config.toml
n_layer = 11
d_model = 320
n_head = 5
n_kv_head = 1
head_dim = 64
d_mlp = 768
vocab_size = 25376
activation = "swiglu"
norm = "rmsnorm"
norm_place = "pre"
norm_eps = 1e-05
positions = "rope"
rope_base = 500000.0
rope_fraction = 1.0
qk_norm = false
attn_scale = 0.125
bias = "none"
tie_embeddings = false
parallel_block = false
init = "normal"
init_std_qkv = 0.0294
init_std_o = 0.0
init_std_up = 0.0294
init_std_down = 0.0
optimizer = "muon_variant"
lr = 0.00796
lr_mult_o = 3.0
beta1 = 0.93
lr_head = 0.00578
grad_clip = 2.0
warmup_steps = 200
schedule = "wsd"
decay_fraction = 0.758
decay_shape = "linear"
final_lr_fraction = 0.0
batch_tokens = 65536
seq_len = 512
doc_mask = true
train_tokens = 638900000
steps = 9749
dataset = "wikipedia_en"
Each number is 500 + 40 x the weight over its row's rms, rounded and kept within 0 to 999. Layers, rows and columns count from 0. Numbers have three digits each. The size before them is the row's rms in percent of the matrix's.

# gate: layer 6 MLP gate, 768x320, rms 0.122, rows 336-364, columns 160-319
# up: layer 6 MLP up, 768x320, rms 0.129, rows 336-363, columns 160-319
# down: layer 6 MLP down (transposed), 768x320, rms 0.078, rows 336-363, columns 160-319
gate336 098:475444423539478496536501459454562514589530527494475526461475513554484529481552471538483530502489468464493429489472490478560483449474484458493551499553522450461555458568520493555445429491565515465499526546539467583508467532531519485484501500498565500464484495480585470473498447532538514498540492569442543510493501501518498466467490529518480456464551543506437503530474431574470478570422469527503453436484501548426522523507585565484518530495517530520532500510461509491466473533455441
up336 089:488507526606501489417508503498533449465555495533526496456546476454462474440503503420521510494442489542572564499409550503545474500495503538487538528490523453527527502499451451526459482511480490472473553534495446493524519505541488559494470458537484538613470533512514510435416523481460568510460481440553534545507512534503449478572516517396506453438485530565495524574473484452460441523559429364494481556486536583447523511488433529479511518460519456473513443481527488578484512575437482
down336 093:496532498508472449458482515525493513472445556553502475540540493474523521494467551553518595568488519507505493512467412557474447461539481471511465535518586478510451446490497517469552444490524496520505489544504533493479450484486487466532528558430501493551528491434489588437480490515589578472466442477530506420573464498470503509483523531458647525550487546483522523482556499513516500525544544464534561498504462503506551467530470466421541495469466546475596440503477491522517542465430510
gate337 093:474468503562527518507492453473506426566470572531523495491549528484492463512485441502503511544495448476484474584450449516533490515525478540536533425506482484516392491518492467532484491523523496518416435497498473442525548472445465464514491459470515529535494503522481562517433448542543521491499497479484523511570498542510400409584484474519520425461550461549490514422585525452485544492495445410468525425494462466525495517508515442440496470535427486501447487517616448480483429537530476
up337 095:461521481477571533480506502479566544454620573533577478485504504564480558466544492497478490517528463511526568587515457518569496492511503531532470581521480432449481491525505437473524518454520548501472503539521423495498496529558527477467485461459575464507569562530508514422413565509510531568503459525519465532505526475530486499495469584553503447529466432507424511488559506511505573583465496478530552544499466422516547500471471465485542438497498522536537539457487469447446511501499452
down337 095:513546499472494557504525454476591498498588486463470498446519429512534474511446536533520577506550541554453450404532547450483515498504522478474399521488489549495478487543467524509476479528532496516467495466510503520571546544499530467523430515465578540471505537470474477634470537504560563447545457513531496534539509496518441475535556511556479417429504494542503456481524461500460462494518452442471511463443524444527538442500468492492497495501498476432503488482523499535512580467472511
gate338 109:476473503468495511454495544535535534461508495433473468509558515500538471484505461475421524505581471481514530501450500509584517496489488551546513466481449444540538464513535500381473580466479525501504461512530546561522459473494535518502451457538471503408528452451492516438490463523568487536565424568504595485497460497497567466536559487507524473585475438465502497490513469494484566504582528535505493460527509538406565505573505498524496530460474482503552532503476488524445440505502532
up338 104:479591521403525474444586564521533461454549479478497440468515611488535482463497499501427497469503509526550472488506558490532449512500518506500458517505479520488571495494549467452452605463554490497495433523447467546483472429526490511492525460590494485455489484621591588502517483494510440508468455492453527510510460509537474523545498466446532521526509451488475493473417522520534536463546564454422522428427496489505614458407562539545569436482454465501444495508521554530514491473448543
down338 108:525447535463509493479522483553468552511516504487479510575534591451452515525514482505490486475478517504490513455496576480495523495516532490529386493516483462459576604404489497475505504541553491446492513559412546562531463542513593491531509529526516475492489492526525491536511504579523548473516431509516555529608513485472580534491518520512496470532486430444523483504539516527446504605545515435509439507411526559519494432487525479561474427520536549477463444450475542464499485473484501
gate339 094:555472610526502551488509541576533502519484467491464424513512466446554477477471472497465508547533559526531516580499443491536505472468498412472497536507491541480485493518453491426468443517445569479446502537543558515465501537448529549519563471469488533487568524462459507463493556540562503484507470450477402556481498441504456478511466472545446508533489471477515478455503559522623601521597455541469434545507455499480525497502444498519442530506467451494482445563485453407510457490511534
up339 091:516536505454524435546408463556617520527526526537445488484450474459488471452474466481482571479525470504509477497477483497442486477494521472488520504513522549427467519502521482514498375477505531447477511472480506527500498514443520578502541458456511516489519541427470485473498467542470523494535519486432484497489515458555455504538512564510483536499456455503520485459538568525506541521554504560451417514537454533486477486473527443461490597406512525521488495563531495471468447526521547
down339 094:506492510546568422540541540483434469525469583544541472515494528463537419510533527463579459505484532464500462501529522550426528514440550474512547485518507447464521541489514476491442456463400464479500598495513591525521514520471514522460380496530468455515437519489501471486476506502479488559466456410514578527517458505446423472533559549460562526543488482531493416473496502423429521461573515575478526535552468531544483571466520495524562545479467494557473617475464494488524543439538463
gate340 106:494484481474555466552574494502489569542497512505541537515460445489412493493493539494491569530441478498458534520562461476487563491490454512519472469457550492473597456487509503549433446500520483508494507492552482467493440532466454497505585497434452486490543519449511497547514541461455513527551489489457505514490443458435438445475501573501499497496516510514503466470472548504515461480501486525507473570485525533449500538505497487542507508526469535410538544508517583489569474524545496
up340 108:464508501504512475450485503521521554547513597519443486497454486512499525594540481491575517485514494491520526577526525480460411540542434527457508514577483516424465538503533494428453476492503552491413516492563491483392521479476457448521516552504519496469501440471535455489545514441580544508528459497428433559520573554503468514543531565427504501474538527460479531486489486481505597410595511491514459491452528472510498496500470473488474436494457522501514509456456510609464481502500493
down340 112:502530550506505501524525578480452386534488522480423552494460520476517493516573541491530511452564520467397550530471503545500481454576456532470409503503544497517473559538570479531487465552485579475444438487475498528433505506473575561520516468527500484490451525478437442431507525534525470508462435488493438490494589504500537561479493478523484500449490482425471552494517438511579546500578510467447441547481519454565509475481529471566546474477559519462478504468502471482464534472535492
gate341 105:541525424543519532578486561481563537499542447493484551510468442493568559421544519497496427527493550473515522521523420433462539484510516546482552560439485432536500540496564512442471539473457526505509525534569527494555488488491509471546501507487470520511495486448506582489488570541466429479465402513520479447508453531469468459497543439533483561434536529504463509512501540515480456498431541475467493470501557513453479452502499518481424483523544462502519526578496503517422529515572451
up341 108:583558474487476517504517526465523491457536443427454523472461452502483468449438492487495433592546532546569480476519465509456516493520460511477500531494504520553491515526449464461457535502467448502474563558498489499557482477457530432455487503465458509541462436505503572482492589547439462400526560595447492366491490471506539458550532442499511544491490468470520499467465517450520474477515455449496507566481505459502516502497550497522462463544529467553501561574471529487494504395483468
down341 109:464498473411466557580517500555574560454479505456488519437553490481511494522515507547457459515481459575542494496533513485425534439487581463584456551495598577469527503514509462467523535545489489448536516416491457491432461520469491521460541533537511573469541478415516470500511467517500468492495514559514533384440464472500535528425547560519475524541572468492488493485461494456563533486405456564459504534551528472433476510529507433516537517504474445458440497515532516521507496448512474
gate342 102:482479444510523507502534485528511474485530544503463529483514563408475547480464478525508425495504530494452513525537444452552513472526494447563466437471507504527466501485537519473515570545505524537526526516472467480445500482506574447459505501524458496465503530475501505549522513503460544529525515436528527480527481516509540449537629476457515461543530422444557574482436497479499468439518444506528497513452486523590472492549510489433446501577453487508444542462452584510511514532542452
up342 100:590482468507452533468465511492489422600485523513571518441512547571465527430465520505534422437569448487486437591513505454483510551501513437538478511496499518546521472507447457516510540487535562558503533511572524538482458522540483551501492515420511597528521525535472533414489492582479512534517580515489505452464510453524494523496544515487483454601495425532464534479462455473529496511485459477469428569533479525515501497528499476505486489504523485541567485467507524485473589437456498
down342 101:502523479515527531506515494461548467498594521464610464509475493527537495543450509486556492600523559533470468554502460515454510474572403510482462507485498452506522561548468488503459472537489505482436533542442401402522486524468595540445540525569518538560466530555542474544552543411516465544428532475459469520470495506430541504495511543517489477497481572489525514460455472543529529462499461554455521523477482499541530527488526493528509511496499469464518458548536582507600499551430424
gate343 092:527566417514496482483511462504446500446490448502546508527455494502457514528405419449519532499507571521473475494532489504542561447543429516488548506525520434476534523513462449419446459517537462435485504509451518495495532482534452482508541558495494484444531552456480577483527488536494495434532495442507608456469515549479544486472472475464468451522513465474477558499465515530523493473423502470535558495492471476455527464417510459534459500517485519493481496497445541511527558554542450
up343 099:496472453482538474431533544561541412594497503503484493464605484476494619493528504485537547544458457470531448405559432498533498567509495484537477500505476506442546536501495548477461447525516538571477587565545511447456451609452510511480539559482518527479474472523545547477561455454511529498488436458501478465537518504547453518548514578499534540518548510565475532506536502485571535506482436465527488549430501483542514573516505555496486521486454469475503497495491466499387474478436507
down343 101:510408528520606500515481510535508498493508515529398451513491456501587552515470496496641583465456541488510483510522529510496466537475452510415435520451491450524528449503483519503570497497487508494481439493533552438470437470485478507556524456504485449507555467486492445485507518492579450482490446429497550539520503558584451454458450491472526476521546500528484458541450565503502528441489488470517482475489503480468583470478470428445458474486495500457426504478547478448520489478490542
gate344 100:539441469504484429468478573477470531468510507528527476427547536446512520538482492476593494455478483515443473444451430472520527472438508465569470465523523481477492524525596518440538448533425496491561495495563502486527450537473473484533460522560527585538527497500542501493540545478529530481509548443524528505499526546546486438558516417438439552519493524507469472408504547533583503473465473546502473547525454490464499475492487522425463472578468525555486593584607549504507542492532471
up344 091:519429523445454542498529451407442438461476489477541483471518475524590484501448515459502496542507459487489492537460471517523508471562518425506480445528517402476457538425465485469493527511533514586536491511471486391449549491492482575525542550489466511342517533545473460471463500495564493500417534448515495468484459501488494440486561484529514456501448511494488469542514499467535533514522558453443540487556550472489459499526516401441533530456516517516518474486497511533465508546463485
down344 099:532489446507412455578495482494525501472504489500472466565504454477486498446536506534500490490479577476517498561511502469510446548473458552413503485541434476564517416456569499495501555440492525511450587504452525490503464493481470462571503445474465464465503481440500506519402495511544437532513574500513564490533495466512480559482476569498540465429483489450523446387536477509562504568467578409498460471468529582495519548491551565566462489508525551487452500505450530525482530461438492
gate345 088:512444494521544423543524480523367523502524491472568428446516475512508465500511497511547520513533437466502478499503517519467473544493512455475545472454584487480511544480550481486546528420504477408501437589539516507542510479505491519471491483530492548530459484497530509455525451481520512520488454561524531452493434417462454547469548518567530499516541540573398518500511485417490451505525516384480500523443484455497467512480504512400476559522453537550556476566545496463527543451525558
up345 092:456446529484564517445458504486465514456471522514490428511513447482499501474475538507524493557444508448581563491473439498475568574567525523520454476506528510515504500573505425542507487485559534517451530555433468465514551494449505585486506540486490548496510470590487506423512433521493449527522456488525530516487569494476416473475447571446413546480544458547531467480521473508575522456533529530549370442527519494479446434534438488473495526488533500483534481538458512506544464451520521
down345 095:431470486433477532466502468513610529520497474546498444474443541484410578505500461564477573448497545526478458525491513531471513430483497450495546595486473503517479474440503431436440522530549497510511438399516545545485522419540450463497475485519503562508587538437489522467507610549542469550490564507453444476522401539522535519500515481560501518505515488467546468471477446557468422541548560503454504503509528516539488488524476497463435541496519501457472495461453466525514533522476507
gate346 087:457547481514479505502522522498550517501529583498519505537510491504452446435559457487394506559475482535511468493531519530494464522500594361570526504516447431510435513445563558445524530397484510478464393553514447494532524460469484474476547510413497438457487427464502490468489589528525556470429451531497492508561457505511506446487556468493513540451515508566508564454468445439524568504503469461503543560506410552505532467529499547498461479464437533558517492532487445524564513443479469
up346 086:460496579653503586462498558510516461441543459486526529519482426526496469504550517501399545552531480480500504464489457513452474502473555473464534526532558473516450462478575537530548443437465512501435484529580494466507497532484526471488472508540467498510493540460513496489463589501477411515480489490455448530642499498477565468594506497483475500561538472475439525459501403483530527484545527548486533516514490540555537524587542568477500488468533533489539504543458510473541614490487471
down346 090:490459467503462508557589510536434466517515515457561472441502508492465462511469450524511577533543474547428489506519464516461517536506511456480549425431457516445493567485478516529520492533516474488508512542510493466442532488533464563546492476461533494440548458576586496565520497497490434462482453510460490509489472502514513456460479475457503543435512427458500498517459400483473523470475507525522501488529517424433477540521422517517539485431503454468482470578448510414547537519525508
gate347 100:562522554529519457486444471474519513467469471473468519488494469522568502537525500526498560555436460465416537527515492502487520498539462537483495463523548508515496600483503458506556557578495417542497538451514485500557517528520501525415510529423495545466456600464473605433494478477495457501546478497485493513516493538567531515563474496483473505534476480514545507470479415456559527464492504514512534490475535558427514532548444443488484486454465512508455496530577528528561474519562547
up347 097:445527534543477499475481495520492493509521513438526427551453532476524567475595488501474498552454506492523494524515522498417479543542544566563414558545525466509511534512437547582451519409518521473482440496490554425504485440468569465466493475469539523506446456513539491462435486455442438425488462491517556471447588476507457517483535469520493450471563471486488518487551514558510490529529504513507470544546461493456442490501449598440482521431522502515533484555482522568576494492501509
down347 103:554491495494454468532504437485505448465534512510532528442494524494505525422465478475523459439536581479522536553519520435489499601462499416529444503537567529531499510465473497493515442515551461503474549549507536527490470449459450422535459523468587508565482486493511480479519558493512436453545587518542596524487481487495515495524523473463592415484412589489526470512442503599529535522517610436521431486545521463501529467525533562499616467481513556482393550562499444467457475471508487
gate348 099:433417493484495468506517498479483513549457487465439492487518489528501555517548513459449510525472540463457530505510525555534486575457490559477414527488417519428553440536476484486542566411522517477477471482488459544475489540503476479520467503542487443490538536379472440501435480432503552476459523529417529428556541522531505514466451473449495463496527496457455499546480463577542428508578533500520561568504526538515452467486464565508499497508522498479498522477546490550431523481562457
up348 097:514501543504476443537483534466471521541463475504465546537514519442467521538417583532463431492490504497567518469581540552436491507484466514542506534466488518507486446499575518542474400462540476536522557451475508534550542542459496488550530507478462450500538527423461485503554517449451553506525503493460554552478497528513438509466465500469461539541465391512449484472477553561514463526469520496497517523532535523557510523475464505484545430537511532442475521424504551514480509454463475
down348 099:492548560459458548576489555535495431540414508482484502506511476510564492482502502449487444555548493489559492500503550473504522578564480420447483530460504426440578526488502567559555509503466448488520428539461502585488550542526453462510503508466535494550509502477485453479474459507541551474552585544510511512559554517577568522470429478543484464479505562471461527492531496497434457453493544516487467494512475519550559545538575504533423498512534498452479537474482494474513517533530490
gate349 105:518597495511539556500539441528465533493471566487477525497474387473482557543499502505516510552501531567545566510486513577514479473544505504484487534520510471511476461452551451390535504485496501476538481585603497523492465490485454574505468420454508500573474476457472491491496519493509482477490473473483485482484490455459486536459489554425484541507441542488506516517542512631493455528472515474482542500560428535548497521453518651441552417467456502478436464526461466510476541490450504
up349 109:531377507538486510530508566484487472504558486497481499410421532554477499510553506524489488545521456487489511503512501469441487491462521430549511476422502485502540551581541355553449510494471515506456504491459556501514508469510487492487503595555550447525516454505433494477538443429450512486533557456501501546547517480539456457513512499511523432490542508527401507449505474483477485480588533468455424534458550502552527503480485478488393602509448514461517617529471501563513476542498532
down349 104:561440396538556526507504453448527459506475480512536479493528522540558510460555504497586495499534454400534565500491528474525509511485456451503550539508554503483463454433496541504475488549506538504462521499576464436512465455530559490432485410564511552474468493553484450449615510502465492441483595530482479515493448527478468437492508449505500482472541484548488466491428569465488468497449489542464433496449465486483488460482486467559477600532482463505473515528520468566535478557527472
gate350 099:556529477549511477456505555530553549488548493474487512433471516465543490479534501450370542535581498478540552508504471534510518494488425431362472500497484447544516481511465468484581507503527506480571517466525480454514532528543529571466499489509545530574507522567497458538511440465449459524539403579538502525529542503542456542512498449475589438499455523514514441522514532579471534521502527531563529499484541534462565517469450492582463429522466479549459493496504523511515456436523523
up350 101:508481519456440514526491496429494499576451484564479454448568567421440543525434481528522501442462492568522455521481462530548479472438507464545500462547478473448503517421477504536471447524468499551452544497484522494443479549477509513527539575456456532495502516536489471466489533567478480426483513533511549528563566510500562485486458478547451505527458524532441449479515461581504572497488488474493403510413506546580525539517501464538508521494480455491489451548401508491494481557521517
down350 101:502492502444546508418537584494559527484494473532522493465479531481526529483464469493578459530476501571547516495482462491531504455504569474504492448483536454509505525551462417527513453498508494490492488473538487525500508468553517549460416511440502438559511505469438528497534513520499524488531510505432436468458464514500491481441481435463419458498497473478500529484529595536493566493464553481446530444490415564521472447517448549492530564512421523470517483485552481526479527586505543
gate351 085:565433506426484445440496484569476450466423503525527452485486463538560468535492541503566542545495534567504512532498545451507496552506501511444452540531506521509516535477525444477441562437462475620460504488530557526551452450462451517533577560518481522485537556531499528495478483534536533518541472545533600521490510503405592506450460549455530510497544530486506465454478440474532453535480507462478480556473478561546490450521512505460548521494542539498474481393463527531486559504520528
up351 089:567523439451468464442443501558482577459527491532516511491464503486485519529470498453472516458554573469559431519538456548463538481536435550523502485470495484461479422474597529433493504499494538469515459507546430539528463499565503534512504444493535472469473467498396483453460486536537417485546476517484491488455549517592533487562538495442511501575496489543513470463565520536453529603511493483545478499508520527511460452564495536542485417474539550544560478515541529518538485569448452
down351 091:475525470495549536468559573544465451499480495470575460523529413510518508557533452503597486478444502513465503430555465556489552475462504556515535491522533571523566599482400426536529496524529500517570555433476472496509590428453534475457495477506459540521483567470620481469535484475458547540543506515488507520489513470541492523461485477484457535465414508480436504523451471491560506443524530519497463456532488483527553516469467539431457552503568462444489461401459496498493514538487479
gate352 098:530504504473528480484496494571529502523521543548477420488558472560540528436570495476473555526494534367444468541533536512570498521550484520489451460478491516462520523508485536585453516399542431506509482546546477470494491479501518496472480535459545494448531465491498525514440593512461514489463441441422510547492529479464556495526533529576491555432470525442480587612438580490538457500469484486523508456505506448500500521523520480527543443523441530528469551474552456505541480547501461
up352 101:495475480495421555521542523506494495528475455540466526485485509471501527536528550476451450439541527551511508468583431520488528499458486494519565519523436484451584488493495479449507472484539479479526484449468584473503446464515473509518486474594472495495512515426540533524525459499474560491480538519503489515495471520482455509521501454542532487498473535499434513490533469523502411516472441468457496506547533493538526457463565518484444546432434500496462477530578452501469480581560470
down352 105:461537562502529480505534486565485488481523538485533502509447514492473552479394482532517569535482495521517521465524467572468398569506538441494531481653487438470451515492601422462510525532451528517538481483479398508556465460468433507518487509463464487500492492502522566495495505563553467512519551483505520468445530511494484480513481466472467450519546507511558465516498488508501478522439516500519548470507468495497514520518467457502452492594564454479453409464478554508523542534456501
gate353 100:445492567603517537407551516566558522521482576514518523501482480527518524495461446482548453508543483608523537484523421470507397520481534489583508563436534494484502524530457462506516503475435421479499487492541523484458460492511483536473532465502552524530492468489447528541415479539499420486520446503484523484525460491518596440451470441421450478527524532549530470479495518567551513471444501437429487471486438513503458479460518443462567499522449422465488456533522507549450502490567463
up353 099:492456517505466416514460502543536486528479497456505591504476525572492511446487512516447510571459498437406453525469491534436540515500453499529577413456510561518446448562420485519551560494437461415507501499460507520528419471470527467488474473503475452465520523523460545502481499449481501498515559520523458514502494473420476457464467474497477537526525442499494519478490517438529490556479508452564558445497532454512514538539530469535581464480497529559501493531564499483480440518472460
down353 099:511545463457509477534459482481444473469547483485465478529510603577561566483515505491501506487547431515454521475451592511529562475528395510525494466501476555499527576507468469416486475499545599547405464513542469522480532489519522517506452473509498495499465545516547422472490469536506584509465532479504456491559465548475483427544518481428505509482453494469484521533524519505529541491549542518516469497537539555612575461483479557585482511493487541466534485454572438496553460500483514
gate354 097:536537509444497489531523472529421499511498512481543502574559504502467462497484463524474479527537496497547434467481537451459474472525502546515505496457447433539544559450521533516473460550477496584522468428506520474529510510454514517492501462435505467521533464444491584534529501508503497442431511489486547454517502505448443498573499388501535558442562507438414515570502525505477502471473526477469529467483502488573519526495504472571461462500465406492542538524436513456497516561526486
up354 093:557520489466487525521487527486512531519572475466503451564516509483475454518466476482498502465515537503544504532428531500485477548392535586468534515466508461440471585415489501512487441569538510559492477527471629478543499473500494486469415455514449484486552398501452455506500504508464514435585479469520500459514513522523486547472452478529490500531573493513454526500485520432506443511567503520495446495448526515547476446481516476590496517511410520567515565514562419530512469536565566
down354 092:414428504535495539448476514469543486461504546506483542432488527532582525535530546541432451494453470521527488479518417513565473545549521459547615482495544556493480436535481504474505547426454506486513540496540506537410589498545498452522575523499570483460521549461544468475482445494498521563425457546519534542536515452503514495501506503495547525491482552484504525483538474526488435443542505491385514554496540419466487478511423510477479451483615489498550495484515437476501447502507469
gate355 100:432512426504449480453483522501475494600592566495500505547523484485502449477493484422474513504555484565492472488490567552504489553543444477492469483485501436435455484490459593462466486480531521536556480563560561527531469453482523478491458454514472485517527522473528514478517590555524424447554434499491523471479549513492510494416557463467521508504501495454477524480511475554500517493465449554547419522545514538520542436454525423425471508490501512442529502541553518512479474507492595
up355 096:468556537527439494463438427521481573575538474468553474506541480481497556537483466472505516564467499532537485459529551420354452504505516417542521504505498496541451482428507508529518511528492487524467476459418535432532465483505513573509487482532530490452450494450482442503448485518457458478479554513457527506470503465442485533524525516444562435530510510510505505522443541502520561558464512525535490450565475462507552536489473472479530546476536526476513531477511489477488568560443472
down355 095:542468566537527485511466525473481553452441542569479509478493494526539469486446543510482503531474530528508503472504505475545521448500527498537541530495539499486389531528478474484554495524547512528440465549465476459508450479429639523547430529585565522498490518494504509512517481562483540444474582557464467511522539425540529434536509542453516507498525528504540464465489453476509499608484468502513445532492437480510462460551457512529475515443469576532515491453509520480406618507467457
gate356 102:452405480493554425525559562496512508497506518577510513414495503492442501479550495483518451459561603430509514430537532492531476528540469501452497501449487456514516479466499495508549548535445502488507529496449488482597472513470459536450491537457502533478533484484505449488493561467459546497544457428518504508500525531454504483511514395427518502447522578488468444448494552469525462438570509497449581446501451464442455529478492464538448505510451533512442447485424492518454477563511542
up356 099:472546515416508586440516556444494563500528510510573442497514550500491398508509452462550488513541409471483515513533453484477499463507574456524513428501511565548439502552444507453474464525546526512546506478525525508479514517449490502525557553450528482460480467502467540492455519489489466484428524470501472478507597504508508526544452485524516524535489484483484538503418555484518549523437482553542494544544471525563534493514527500533468495574493463506547516508541462540442518497466574
down356 102:510502528489467525476494547517523483523513510522481500443488502564532500468541538459605545516478460474499591548473439462537473495544513481526556523450430558468521481450467527509556416494466502474451464495589525516467539451543555434435534471457493550511534452541505443437563509506496534483516442489556493492589509479539436477488454477500515499459507496497477517457507539538508436457468505489427472517479479464513453484436530478469494556504504528395527518513439429595505477516554510
gate357 089:521567527505523513493439464440493475525531486503518459462471490548486472443535488495500516436468477575542514492530493466464426536500487533488555539510507460567484515443442622512502539433551518493483528527476521527592526526517475477508512469468549552518461446412423519477370543504492442499516507530507468473580456558486477520526522447505471557530444505493509523478462561426476593482465504463478486510487534521539517546551480479480434457506453516537466579435525408569481505479536538
up357 096:543510521524528515397553445486529464607459509510507418452511491488451510551419507496458495458504542477503495536458484475582503516552526556513532592502480578445488469427494543587460566566486558470512511499538538504470480525552510545514464501504523436492442455513466490520452517486464457499554553497519523455515533501501463531529537529478499519496504496462511476490512454489439493529503506517531503445447484548491487454484456528469543486438604521463537518498504494513522461618492508
down357 098:543512462538463425422483441447503485482561498526583507416548489528433422590473544534478529543546480511470606492401512434515458571476436493519561528589576510561505476522514492554515437478549508472485408525397566466495456523529511508539563426462474493481500508440580469502544453528463475500464534550555513483501545493492459510555467510496591445472484485463447460488534439455495432515474522572519509505490490509521475442461466451450483492499471483485422518474537516547534505521560475
gate358 099:513556515526444523522496581491496463539511503506435453520518437518475497482550554546491527529487502479499467512454441518425524506521572458572502526481533538536505567453496502542480568485472476453568593438551472487494474415510507489554474488469471452527512435497525532460517471539523453459478562433561521492477467513532542518490610480457489477505450504467541480516553544445516499517473470433485485469548481482410510534463556443564471518533457495509487510519459566481548436525507496
up358 100:529484555428402499466441456463523505562519517420494483540524545524459495478501482603531525455433565482451503450527465426466478478453505469527471497499502540553500560453503481523466500463426462434544445481584503473456531517557554529440516469486494508432473524475487514557513436548504469465563507541520492538483479461503583515539511500557470491558456453468578516502456505517406396414435535523466575460516579488503460559471538459481462504522501486533524504479411434444466565472510550
down358 106:561502527465586511501460516511469561505520447545474492528503504495544503500521489583446511529477530567451533502476582530589492456470576488503492516486481482479435488506500484565448503549505527465488522452525474522490561435578434521517469473456443516428501503538482555468439484460467532467490513496467480489440523431537500475483506522476528558491544557457506414512493500497540497532481513488513539431491482566483422532418465587519532558518548528564471529436523502535478540455510551
gate359 091:539551556567500500521520484440500480510415516503469469503464526519529545486502531466540512540512549538533581446455600553537480501483491531492521510583502450497498520486497468509415504487556464468501526508582553622539471500506493419448491553402552508529464499494480515506516539488514480512474528471525494524551511515579538466525487482508429540519472464499520510454510489512492537579532498546512535542445517478476517544505550549593513543544447430429511490468464530532442573496514444
up359 090:544485457504462403507439506527537533581562541491569479458516533535471479471557465461517461496551483529438586504491461534490508510499517516592531487475542442469516531432517482452482491522496433462567483502513554503487497514509497425425448474520532451497491498421514541529508512478535480437568466442495462503470516461458497537492533543505462493515540544518578503434494531506430616541430454509499432456553398451601469553457423514545501564456508463446509479481497550538484554510446467
down359 096:429534468519546594526480480467459479470478408524537461525480484498553489489485462478487527516475505421501423559458444499564451557498523462528491528420488489491544473475511560553546521455426574557424496476456476452418527446492517584512562465482429522512469504530521542541496508415526490476532409478489498488477488508511533480403487503517506475528534589504418523526499498537523494424468417549529493511495476592433479505544489561457556443492593473467530528511486465514534498537506512
gate360 098:488488563506541418440500498490482494468598461523488499553489470480529487532466448487544482451520472510604470546458515530560467542517521477509574462528500432440479489476513473469432469533515503438571586535455532488503488497353530512437519487519490499559469452406445439512596462446454506500500478443504489471512516505536475492545527505559471418456471536554499494516508536407493460542458468495530546456469483537484527534476444511523502492501484546547491459442449463437484516544546488
up360 094:477385470568506506561497507412499455485540481538538477435427495556500505500509517431521513466468588491557554555488513452520525448536525468562498403533503484414495490466470501506483544524503521459517536492493462474516449527550515497465549495445543493513472509483500531550413360461472521515504486421509423467521468505520515460549488534504569420502450534545508483485534497504495554480453510474475471539503422572519443456454511507495455553486472500542517560495511554551539477486583478
down360 091:508530500576487518526513520416502500498443508450514443464475503508495534523459455532472444500537429526454513551467543553497489486422541531474507580440550461586532519560532485478459449587453523501527473450507546500528460518467489443529495473471524563484488514534518552461533522492469516474516457542507565530460515546564551519474464506464451608531561467488487406515479456479496530528502566497610537424524533546595569499537514507495570486498446462484549486490558514508474481468461525
gate361 106:484488482522496493487442552531496521509445512525570466539441491479493533501538569461458545496517458487424475606525459548587508496519497542507549515470516460467536528544459488493538550551525374503503485449536500448568567520534517513462514530556513530497451538510510464486526450414521548554507535512436539576491474503522457446529558486474486568495386443472487456465497525453480453486504563449504401480511478530567463515492539466495546535416471541489469499473575524469552491487550441
up361 105:574498465535433468527479495457553489490464540477422493472539505542546518403514417551529505490528505463524517452469539458531509483559420443557503513532604507485564518490509577408476507461510515497473458449522505522492479429523573625557453580533470473499493516526554518548449449479520462574463488532533446494500545497496460507457468489555480531527518510537493534494432446496548506561483536512476488513554514493461522486562476510529461425520483473565463484486516534519471460538506404
down361 103:491500520580528461513490480535575485509480450433508477571468460469497451465534540512530510421491489518540456494525463464470475507543496503454503470588561486607506481480486496533530517485556549531504494486533549510463529452534478526513502443463498473557534518509450462534513447413526519627497442471526485474443488469428481518554480467529496482514491479548548527416524506533521489594496511546498441469586489421464436428548441460495400513448482489547525464467523499495519510462456512
gate362 086:522495497539527516462457508447461462487451480520467571473560445491511501509549489483504548473522482409520548437540479462524487567478506542577585502504446368496486514566507472520511538483521557529492523564576447420499469491520531499489529528535555556439545450512474520549491481468455439465560503493500416486478560512442470512512482494467506438505506580520484448457503479566487418496471474497521550513418515535425440528497457544480485526461500533550455577495523455501524526492555487
up362 089:457484491500429503483532519512557512562555477477476563530444468499484471472459445562555556539541585495444506569523557449469543550475514444481499421452478449484576530441483553476454503511552454484522567533486460491549514466518510541565471495475497539527518450488518477486523492510502530533432421402517518535562481451533525502508517529463513551516453419427488525485552466482502486552509479534454441478490553488515448470447569476522501503465525476460548486543514504392528488538558547
down362 089:503507452451435404452443497577556509519438496511487561472481522510414397480447488495510463518478496481520545497514465442478435487563491404581476415569497463504517439504530500518532527565519489489447502562512433434486492497524422545435436510493449566451437460535523496453509469476501520545466553502521589501518499471512551518486478459515524441531448426501475523510499485470493514506496522507435481511603545521507439429480532531552480514566490539559458494505450458502440537487469485
gate363 106:515497471546512564586536510516489530528516507418423479547499457467489567524480400433499571484488550490555481475499430531512589486546495529573449601509549498390448433515548515528511518480469523491454572520471492571447465518413472468524555514499477525501480444439529542515524480526493495488541491537523526503508456548543535507469549458492524556438463544492556555474493472527489519476524424482537504463513511482500540501455525491417510490451438473532399414527452552453430466500472552
up363 105:501504448463592558484499468505508472424448465486558501477432521505482518509487519547522487457401605509505554510550569494474515543541451522460505525522511539467473472498521476499491480534550484557490465416486492555510495477539445486534578500576489474480515444542491448429484432547474553519424481496508547503498535387556484474525547456496546433447489517538545447533521534482518522501518477524524504477592526596577511476432533458478504550454486474530451559529500470505525409492490462
down363 099:496471509472525492450530445530457534471538452520442490503445477492506479492530527516439538603509583455486509443442539519481481449474508505538493488552493487471507569472487464514415494557499548469473497525450448446499469507474534508512497518522412435516501511499559480537492563450470501470443418472545483505452411553488497461527465464519484539462531517466486485470463489475495521490526475491517558484438468558569487476429454424474488482627541484424539591489426450508492495457453551
gate364 097:551493458458565519504490547509572541525485440470407424538555517508462488514549494542467485465603520469544552498453569435458431518519488479515534460385470516531454491419508471466537494544472495505507540446504472456445519488470506477464480423474520499506462549512507469583490592590478510438474533478495489563500498468493514459519507513493505498517507498536492515505476516514469483508538469442442515478446452470471492521534433472497517545418597462522473510506506519461501523526522579